config.yaml
vocab_size: 8192
norm_eps: 1e-05
tie_embeddings: true
init_std_o: 0.0
init_std_down: 0.0
lr: 0.00676
decay_shape: "linear"
steps: 3837
Each number is 128 + 32 x the weight over the matrix's rms, rounded and kept within 0 to 255. Layers, rows and columns count from 0. Numbers have three digits each.

# layer 3 attention value, 32x96, rms 0.126, rows 0-31, columns 0-95
125114137068170135172193163150137137150121148149150081130108163068181141071075118105087142145086123166122133096168111114132110114132172108121162156110065115148123195138126133140147120127128139109106180072084140128130089145198134084164193102103144123167204126141135150133092149116164075101
127159087041140072178161155179104123118127185124175130101155132160092084138126129128178115139110109170157166115121091151138148043105108188193106115135125079099090124124155147117130113114133072164135110160127176125134117089090093117046189165105193144101147109179113114120109141180094112131
152116085089054159129170099191170109149142098117144182095187092159089098072193155099162152110185133175142107131166144110131165146128150079128142076159151103067143074124118142122140071162144165156141092138129126156157090115131121158148053101109123148108213073126123137095144127143162191091
154131115112083103132075094134172165156124096159122134128123103155137097058139109129128134134140129129130068147124123054134093114106121114116137110161166179072117117133142128139163158133136160146101163090118144196154133104126123119084124172124120137120118141134124178123152118117121120125
146091166117156132142103105107129119091134121063124142157181093105071124162181136163135139067101145138128096137120109129160150147174189122129121148081034169119147105208109141125093136095141165140157104108082126112146114140098069111086027101109108115143179130113144129149108135085077168221
134131142106151111142135108164096127110102100113113124162078120103134173165177150133120129064189164095137150130101175150176219114098145176074131145068103108122144171211128115109164063184134155150172087066128120116103154105132126148118065108149144148096087070159150101146108137156137095147
162112171123155115141154089123157107107123127083132098051136102166104143122113134137146108125115229150143127110135141086151146098101156228154077096110143081111149118083137108119111071146134199081106116105126090136127127127142150120131185134147175157145134110097144148120139160154094136142
090143072086148072159104148163162189113099113123111158116113143079120078156078113147110151151089145149125207155121180111105134145168131197099162108174104101121121142182125092167128056117118141081140167163141099151104159109198163122122085091095140042124124163160108111156146126145086068137
115173137095095179146042116139095107139130117180165105105115107112061080132162111117130124108116143106153043151075101109121166108091101167119120166150179081183123068145166171134151180138138161155146128005101144139158166120120117022111151150086162096093058137163143144166101137153094184135
163179169164126110168148131101141111146133137120141077069100129045118122155145113151148123086088146094140097143117126139113126115135133138152138101154121122191119116102116156122064111185124155097171110074127109093148118130058120152110120136173155102115073110118096158151147116182134078151
158132152142178093114191145183114199144058091122208135148151150181101084114080108167147151163111190134143116122096025106091144072060136113070113132154069131090125098146129099132127142145125143144079160093130156121099131075123164097100156127103174157120123088112146148096126129102163125133
090136049121147119139165124112099127207125145090111089119104081113133191127119148188152146106157137139102075100153100133181123056086138160144164143118084114175138107108112115117093097172121118111108116125117097122160145122127111084111115113154134137130167099106143132150069154193129151165
145078130146114107123076139128123106128128136180131172142227073169124182127138106124103123199148141078113092163172120150064070156116150041145107181173174141067128130088105167142114119129150082140156146159095139135139133131122171105124169103109123089123143067122121153138146103166166095148
169176058143171130110079136159142131164139082129140063135194059209096113107111146121148148086095163159190130161108186091099157105108112025131135115094111127104141097132141153117113151121118090121069106112132149127119144110080120124130058150118151133108144102131141129136120148084162133111
138100147143154129188148116124094126089122144153092147097093193076120144093117138105108130123106123089149214120200185121126117144105100157139145137112022150089118098099138184156147118103148145121111129157133125138149132150119150102136121135158114156141114108209134070134077142155042165130
113120249128153099074167160155121161147148141119138117165116115148208130120098127128113134116121155079153118134095085148126109183165089147172116106112178167140123125072103128188172011132116082121109112166118186097146147125152127134172129161164127030132074164123126125162094161139039124150
135168104148146118113178109113066114153104146135237133077140139133159087116114130118141131195119118133115115159140118095191150106140059168073141151125053107051092177168142154097089106137144129134114075100130079164073102119153177132113116108090197210113199123100149135133122158201139136131
122137089198098117081165134108144101098123161163138132154153156137102115146126136168092117084117113105116128135160121154115161118097166051155090150149169127153153104098148182156077114134118124120148147095114139139087174155155139159081160096124078111166093124172121147151173115142096114105
137155090177109100113191121138117121100079157130154110121190103186129093175097111077111148081106100164122123112197130096131111194132089109099147209112073127142115158092138122194147142087154076158138145130128072110141145110130129129110115145088130152123149167146113122091165138137138142105
156060127142096112061148139119156181101159081054101122198098117096136098130158094140108135204136127148149096152139183114112148163135118071134115105149146123094122084140106100171161180079116118125109133165093157101150102165146118138095169111163182105146117110112098108125132084099151124156
120114168127172136235104104154157164161099152091121085181126100127120089083131115150106101110143150081123183123065037177163131093117090105147077082149189115141134115156121158175151189060136184107188099144112183152150129125066130093107168109127156145144112080137094206122125169119096138126
143149107116167121143122103148139165163148161108106086102151215162106099134117107110112135174104168133137097132093110162176176136091111168106126131144125065168114132081140118174152126127118122111149156148116135159078182142106132144033137116109120111093158099157094137142136157140196064088
122084118149121115157162119137132151118172127081110099094045112105130151069139061076079149144121159144099238159148190130119165068110145100132102095148125124120129142141152119174196104128118146113188149061128069115123073129133136117139138159123123172125163182055153149152140062122061069133
107184165166114096154083107140106124137110147098176090138060118130102146087123107130099136156188144076106080159124095156116153103113126078154117079083146161211133122087151120185075132159151201125115112163110092130163135124108150100094166105119128102118159102194135150141119182061055128129
117126117118142147141113158108147097185177162157136089095107109161163124127116198129158114138137121109141135128198094149171166141067119116108123104173141102107099092113138180136080121133115187039133138171063178103124092131084074054104120131174131174146099142153117130106132083109113157149
138172147124133175145131130083114165062083118131054106169103156094130159195108138121107138064167123066143150178165133115161113158154068140127153086086169163131123076138105129159092136115120150142126111141151132151076140090092094053084144161099130114114141210152138173142131120094092204128
125110176116115186125141145141096145137101111124168177079075082063139109120118190161136112120175193086158164113064101125164189171122166108122159024105118152113113164168122096104141131140116152093165108110130106122166123108130071094019105148097167135131131178090099109127097075139121081163
138125235106104154107083159130122120075129111117068080216082072108142145069112163145112127076083109131142141083134134101098133125056166149174120150180142169080175117071128167106102126164100187076104098067175141163128139068107129084150162128129118155150164100149173089120117128072120183119
160152090119120098169167129142126134157113085140110158128097097147068118179152125139141103052153071134124155142147165072135143155180146114105145178127160171084124104098132157078145113142140150103084091117108080149132171111104122144116138128098131110115125187126151081137127126100203110093
137108154135083141097144144079063115093154139174118119160125135056065111108130148119111162078174100188123158108049162151169128165094135078121118141152071113110127119155122164099134165098175156144103139116130111105153099142179145107136141100143118138136133144079146129137133080110121146168
122126129094139162130167103141119119122204091148214118117091135082134132128119089119086150141127110105142181156137149190119104106134127126078115106128177170156139124133124144194079119079116110133183133108150112116101119127157111137072162136076086117102133133106159095154079192203145105151
171097120091179103114155076148115106117101106173122169151143120110128134148121104094168130084084185153131189161153065063081120129171090120129118178109197128066147117073152118099116118126125149123125137084164071135092062090166139192163167125135167198139139105197155124125097118120131182162